Weights of a small GPT-style language model, trained from scratch on English Wikipedia: 6893 steps.
Each number is 500 + 40 x the weight over its row's rms, rounded and kept within 0 to 999. Layers, rows and columns count from 0. Numbers have three digits each. The size before them is the row's rms in percent of the matrix's.

# up: layer 8 MLP up, 2880x576, rms 0.0516, rows 899-945, columns 448-511
# down: layer 8 MLP down (transposed), 2880x576, rms 0.0498, rows 899-944, columns 448-511
up899 107:523499538387440570459532604510510506579537491497445512493545449542451554509522475508516454549481487556560488428505438413474463479476531464528550465563557468484487512467482484516509525594535514
down899 106:568563493427442543523445502531479572448539462527526552472508501456509459469522471485472547465489519498477505523541503563506443539503545578395548629518506496585473486505487520550502538497434465
up900 101:498474519468548469485484498478522453484438532555508463592461438511523495501559453571540479471504462509486455479600531455498497433558506487561497512538552509463438494506579504497546503513519501
down900 108:467511458600459513500541386439452501475505468515488455487427525418523474531464515491506538479456597521436519442467468435467521548501455521564485448560507458549403481504549435506476514529471488
up901 104:457521476548534458526443421495515533516537492457482508541485515477523525532493456565518577493484503529398553457510531460505499483521458467469547543470499509536489517490474523528441489426477513
down901 105:409472489501502553508508466507449514518477428565486412437472474541497475505530558508464456519517496473563447485480498454562549541591497585502529503551478491557539543491466417502530494541490505
up902 108:381508544419494493450571510564453469526480489490468502503467468474552520481571548614533535518472500554518399554498551564457482448550439444523455447551491470493524498559477453513470526461535543
down902 100:412529580419494505459455497533449515455480415524515517460457522519495582493557521535529532493511481501541508561512481515507534527472514505492475564493557437504542422462479500474525513497531438
up903 098:490501504479520583541444459398488536500516482546500490524451508535505458530477469540409513508429448535558475487485548505483503399503457444483432555542459524614477424546535479429602507540524498
down903 094:511547452530503426480551501560506467547445511510594434478504488518490522537494510500542498542496506487497444515441525506461462480575499537545529508462472455541505623466506595519502442400538502
up904 098:453566496516442582458517473494446502520501532486533512474461510458479535521495535457567413541536543552544565441501525565476517506529447489450451483503485472565459440509517488474443535480509459
down904 104:475520497530521476455464493445578544485513536601497454477519483557512483505444497575422449495431467423492501441541481488553496481484482535422557437496521512517465565471428537487517450508446481
up905 106:488523395507527463458522519468453571465480514458454523625494462483516568522496449470484503431481594494518459485545512492499489432496470449463472458497506522547515458601582518467534496597542514
down905 103:521526488516448531529529537541505562538506533426513575407515468468461511567423497468511488537449478503504544480509451454512530523508541517408498407539472479504516420486596442499522519524529508
up906 107:554468501466509527424524474514464529493458426564510516511464510486520582513488478520513491568561409477570533483461519515549494421529471498506413445523453495526530544550550469481528503527554504
down906 099:524433519534495505410453491550538470520465551495518490440489537507481527402528525447534451461584504463581485477536459563493500512503506431475508448487529509525505509520489458547484510459451455
up907 102:544525491507467563518436493446505510429553529587481531550435508475544493521486486518558493567490534514502501486536490486601501465520490545432457520590462538539492511553459476450491497514515456
down907 095:542461516431491414526487484508555547487530492516500483496464428460493509473525599439510516499518480528530536468523473510464527534509516498467528506512433512513492458476505606433594511509471502
up908 097:582510470436535551517503476551493451474573592519470562474491501464489480471498478524513500470533493495546484471452523470519517515557434479557502498438431500543601485580442513480465528503501529
down908 098:441495471407456476478523511461409493543426510598471497483502570443448530532477516521458462549521521406578491447502429523494405492504534505500550454576512487554451495519524507438442481559476400
up909 104:542549501503511500482457545505467471461527443523494522532534445490560518515565423501391487445514553513518468411566541413538563448484488502547526477548511540507474459495483481408538520509502458
down909 099:443504510492625461494482452520542534546431523474527496513526512444417447522456439441557541416523527514483518531491518496507493520545508558470457532562444486488532528479482520585440463458501483
up910 102:517483401461542484512519473489471486479582531431522496520574517525437469566504515472485489538514552463544571600555547499459522536531436445488448487504467511476480506548552460478510535491452534
down910 099:530509528541406446512502461488478550508526428499446567534544516470495462492454475437532483534445457495510544446511484433545583518485424481514480531483519492497535513456512565525596416457501456
up911 107:550547534461535505530476443533440464529513524481451490466500469550536482478512446537537485537523450567492470502583513444511489519579511491489541465511553493485520459457541496463574498415521481
down911 102:502505480475538510489509467505457486596517491477522487501501480562486415487427568452527437504449423522463494553492494510481484600517506546485461472471464474502462472424481501506533513516474540
up912 097:567554488543450529542480467489512514481534524506518473530485468534538514523532535516505501472542485529508508483513533489448540474481494534539521424546569422422449514469554508500456573559538542
down912 095:493462527507567529428502416559482508510528544489538487529472507548434495495503461519415442476416477455420463598397519485514493551510493487469495540517472509481526486459475454464444506488467548
up913 094:496546479513461505539562534529488480478517448512464543501572587501507514515567535526483482493506507454592577466492509503528549452479506474516508531494527478525471502502453514494546462481522479
down913 092:476540441462474477451499432529547558511501497517515498519578438501470425465438447551496575485517526479473463524464448459468503526486550492466431476501520500461532495577462495531505540585531467
up914 101:455543462494593477502528518483436529508518491477507525527435522515539429514549439491484491469478507461458540503492556549521546514566473470571501494533514548458532467530501573522485548518589545
down914 113:467478471471554509438469517485519444465507440427515471520492525436561456456469538520446534442478526486514383446500572489452486465512523477520499498495538520625503502437493493500461566520483470
up915 099:519467520465425546476449532490531539488550542483473489476524568526421535484483465530481511561566518485560535526508517527449455470473505445536455507494541506537535492567484490442561484439502437
down915 106:507496577541477533444507562569471496462478452434434502467524397448449482485485428526534433500566514525514536533575444547580438449483542524468491465494497490500495533514485432529454449501522577
up916 103:520499387436588553515551524476498482552516505457439440560487448485467489518538513488412474467557519480582509417448535475531489551545452471519462520487509515523569468481486502558535512502495520
down916 103:485479470495517495501545476476494461467486437524451529533474531532522517463461519574493512491589429550456505549532506515545532432526488431505481474439492538445459496509563503514505533491469509
up917 110:570533487523470523429538495535460510493480503465483504517576459515501524503537566499508448541514486484450491428547553497521459475501550508553499518506545508578478528488517479513551544501497525
down917 100:515509481605483470453407559546522490471489499510579389545452517508642538469518514521518497521472394502450482559467561529541524491514503531517481497484514372468509563463520477487508510518540501
up918 095:566472448497476509513537489526495497543443558447555529508490469508445518478499449544505509401478512506493511551485500544503491519564468505522440478495452512476522495573489474435531530588481526
down918 097:469512564523514543459497455494492481401474500498418518507470471505511515464497554505517468474504571508487454442486462440494472549457524532475397507511548481510494491537511492476504506478558454
up919 105:501551355544508491490522508505555452485541511546467508514448448493461557522608552523467499497555636445532499552493502522516501487484515504473522461518510459477545574589541518457479510505546482
down919 103:517528503388564538529456448471498463477552543509531544511517505458554514490544455509460575477506495523519496507517509536531516524482487395477456512539504536444475518502460434405464518544531581
up920 095:524562502497482465504484548503478526421480551497530545483547522396528508538513483489440507473523477431493528579536545563494477486462507476445454516535470455495475462542554543504540532484563497
down920 107:440461475506513536467483529491468493547543483499481493541448463527495544450471454523490456475467558543530514500468502444514493538465450461553477471528494469516538520512527532522540498523445501
up921 103:494497504480487529510499574440586499506454522497471516467540478508506531545464492587529431497393503464501523459521529412531543522562511468529571451505571496540494468618510510459483527484496567
down921 111:520468523552479511511431509459505477494498491495453544433439422567459557431412531505584538468468564452438494467464443484391515487552487505507462516465501512506488478460490537478512451485520442
up922 095:476495488536450496384496555517555486493496545481510444500526526487576479537568498500520476486493499476437479563505538477557484448484503505500498488544423529532484485522533498532484467521481427
down922 095:529549506492510512552498511562483548498515460504460509476475521536484526515479517455510585519449484527511483485490523516428601602531448498507498453518430513503529501434502448532456531489543468
up923 093:478535482470505479446505536512509475437488483519445441471518521548509501490504533442635487531565522515485527463533507564528478515523504482503377470555574496427497516479531504496456543580529467
down923 099:466480455470473459543505546520488549533539491529494532452529472541495502514451444526460471507461518462515475560479455550464502526541538485492572436549456470473593493460425549504506516435492482
up924 101:469561503490530572509497497468490492557557553443462487589483508592529539539516501489443535511524531491433555564529541426516473497464482441469449495481585484475535532517466446516428523452494454
down924 103:452543520544516545456465485471532508632472572515573544479454503457535531489428502567542442503468550569470411506477496468482588495467547507434457509491476491519527484553609563572480487471539513
up925 106:488534515531561501450470558456514497455493532456482490530489510480464491472599507516481492510452510493516402467534513483526470570425510500485521478534473556516552468498594503509530503601426516
down925 103:499478442573442493530530443510515532399486467528513499510564437530587530546500521505518480489547440459500530529515517564507541516533461534420530451505578508509446444521441493547481491506501523
up926 099:508595431484386510521507550470493473470503447517463510492539501551510539449484405526473529590477489449531529474482466478543529493452534532525506556499439458477440506525538463490485527432477506
down926 095:532456499459511562426489461544548554603499531393485452546447518523525490576562576494527502442544489535498529521475495552420442574598457474477511419499560579589459466496484488489469489452547449
up927 095:510486515473500485426511498511501521426417529514493513460513494543488515498516549528497420476494501540455460475550529492521496502472487477491522451503475488486458550509570493573483557462520519
down927 095:431519471491545529506510556469549459454542426591495509456430508441467481551503479534504509475559548459502516500497465533498533529563530497550542547428482480494522449517583496390503451554522524
up928 100:544530468455531492513512532527585466506515494577449458485545494477474508544543504513537482510483437552541485528536479495505483578487496515512580421596500433545547504547499508508487537477480515
down928 099:487472414506526441474558503527526495535514505502543517470527533543515474594482437497547489468495479466480596540531506580559454471516504494499586495462409467457474442499454537450427483529483468
up929 103:536541415544525540505573455462407481459574500501464557481518455430421443534521507550486500509519484488514511486476469523488452606445525477492566512494484471511508511597451547541446583545576451
down929 099:559477458402468452541495514560510498515506409508496519475518466534497523503484547503518580457436525487568499503440504502526481580519499545472511482483535512496476483464476519517493525481500467
up930 101:538547569518467456524493523524569498520457590545516516517465507575477486527485382540537463531466566521498485507475503551502454486518452482487503484588440486541544521620539545410507505515465448
down930 096:468530468464492517498540489496507537542517497387503472507499516532454496467420566496438491518535458498441547479555493535506519478486444477469485477482497517529523443469476560449502446518509461
up931 102:480496458513492487466459454569471501471583541518530562508475525513490465511456420479557494497533536554532491481516474561540432461469456501532425509511520514617636523571478483490491493502474462
down931 100:510529505565524559546533374587552550547496481534435463525575495509516487531539464520494486508511492494541455567538509519434541487546458531525538449471465451547518491468527490415512510501539475
up932 097:555474578479513524511534456537502476448421523531479604440518508503484476526500457530424497549465415441525330523527528412471501494432509450531507548488515509536552486502485518460554527520504518
down932 092:407499498540593567485569464483488445499539481504448477535523484601556459477476515466524524514554560570526500471470479525499511486454476532478432508565523465503493477517512497524428405475499528
up933 121:395505433426438512505483514450488369534456530522469518515577511440573507511458570468473447584483464530498528517527550465502452448519506512459448515531520517571571485480498533484507600521510515
down933 133:424483469489418531430460490466536416480551566506461498446495575485561516435431540522494533496489497578478502507511505408528523459536518542441429433512520515583552508386502535540500590427484501
up934 102:451500482479614498492544481513493483440602518554461564512503533506504467492538544495509539508428505519510495548522537558532520513580482491503520505512556527440549468540460470551453514490449495
down934 098:533500461469467494472590480543496499500492511530498424444523489473508484466464508498530476493531485503485487478424502519513429464600491453616525584573430516525474526434580500529474482510501414
up935 106:575558523452416451476536501432481464441540624551451504548468516509464523437507539571516483594462397480543493451557437478458480490506455458586511462468523566528496464584528466514520536520495521
down935 099:417506530482553494444447547528485499458489417462552457507522527580497499498489480493493503529527507480441537483486521565607473524496465526499516526587491495519523482499499481508534430492506491
up936 096:502573477467555571496557537491512474584537441581510455444522538541457552526460450552557515470445477506498569488506497549585439490469464463560479465556470474485466522440612444530474515581552535
down936 105:496554555470540569513455545537457508464437534531480522486545480449508482460550542599440516491466499450482462525526479523452457461454454490452473470456566546487482526535534490564496538506484463
up937 102:495572529453530551533491485468504520418528469551435468610522558483436429515534527509462555538535474478534553425512527489540544445493489491497532549502518502490513494500608533470561481499509476
down937 097:514489522492441472509506523524504542499488524526570493498419505464500524462497510466460501482500473493491531568522491474489466603483409481482467520484499533499540571500445560529506501464473534
up938 101:481570501438530523526553526478513491491512558543430510476511521512585477449499533541480554487449532521535495475475511484557557419521542493544483468555510536490530476487518521528567543493561417
down938 099:533513512511503498485472490497512507446458530477511544486469531445479505513500528508510492463495579440449608484475464493509447471521518480443499480525421444479479509476489518475452510468482452
up939 101:545547521451502537455446493449532451496483536517488496517511449421471567515577486518523488465602473515571473553531527500526417507456546470530517520475510476527532460504475522445500527555473432
down939 105:540430557493488490502537455464494512474537457455450434458498513513568473453529476494579553555575587443524508502490490458511476512503512481547535438452489456502507574415509491524531533455516482
up940 110:487611475462473567514527472503525491418531480492457517558533545580531550515511492488530505589388482515481470496513577480487521517521456541518456484534565571520503524482451438493592546474483432
down940 113:521569460514475548566523516525541541493512483497476545543496543465472469464416530451471511530531533552453420432475499485488550438515484517487488488415558526527514588507523546499530499446467434
up941 101:499582509446460558509543516540487499515437488520498567497494523498574512517483449500507474545462539481587458448504554460439511581431524558503460550474550540512496427530536538453536483535468561
down941 105:482484557526512495493492477529540470552580519556503540470469487562471453496526446588460516494555518471548543464491487520448419456552462537514467485483522523532483538428559494573513507471508480
up942 103:419517431505502584500450527473509504451533479497537459460468460555548436514458440497542501515414513479505518517545470465425442552562444443440484529502528484458487501560597553482534553478524518
down942 106:520561482487539501441536482524560478611477542412458534454546484483494464480432514493494457525560532508514443498434491566459449516499439518520548435528616573548485564492459460511475500464499447
up943 099:512471468451487519515480570503505500523490516521465482536488450490558539516524542506500494485477533452498535482476550505514556436480468499461479543437465478494539517483560482429516487499472521
down943 094:557456498438547443430527477537546578485513571493565526529505426468555522520521481512467512461552488521501499463535480469503441476507520473516491536499521459525516495526443515471487489423555488
up944 101:488474500537476530480465608508501505531515463508525474493506549550436538523491519496529557567482535477501455480501500533513540458525484486503445477436510482471551490438527466454449511515458507
down944 097:453520494555470460545486446532430514497487490510518508423574512471532438518439499471401567528473489546507507592465397449449470512514526513493566525496527564485523466562500435533546427529514496
up945 095:488525479498453492533537585557394454465423472522484514465544497542487489447489504524503514494464460518546448525603562469521540541548569435529536558532448446508483504530421498464491496539561541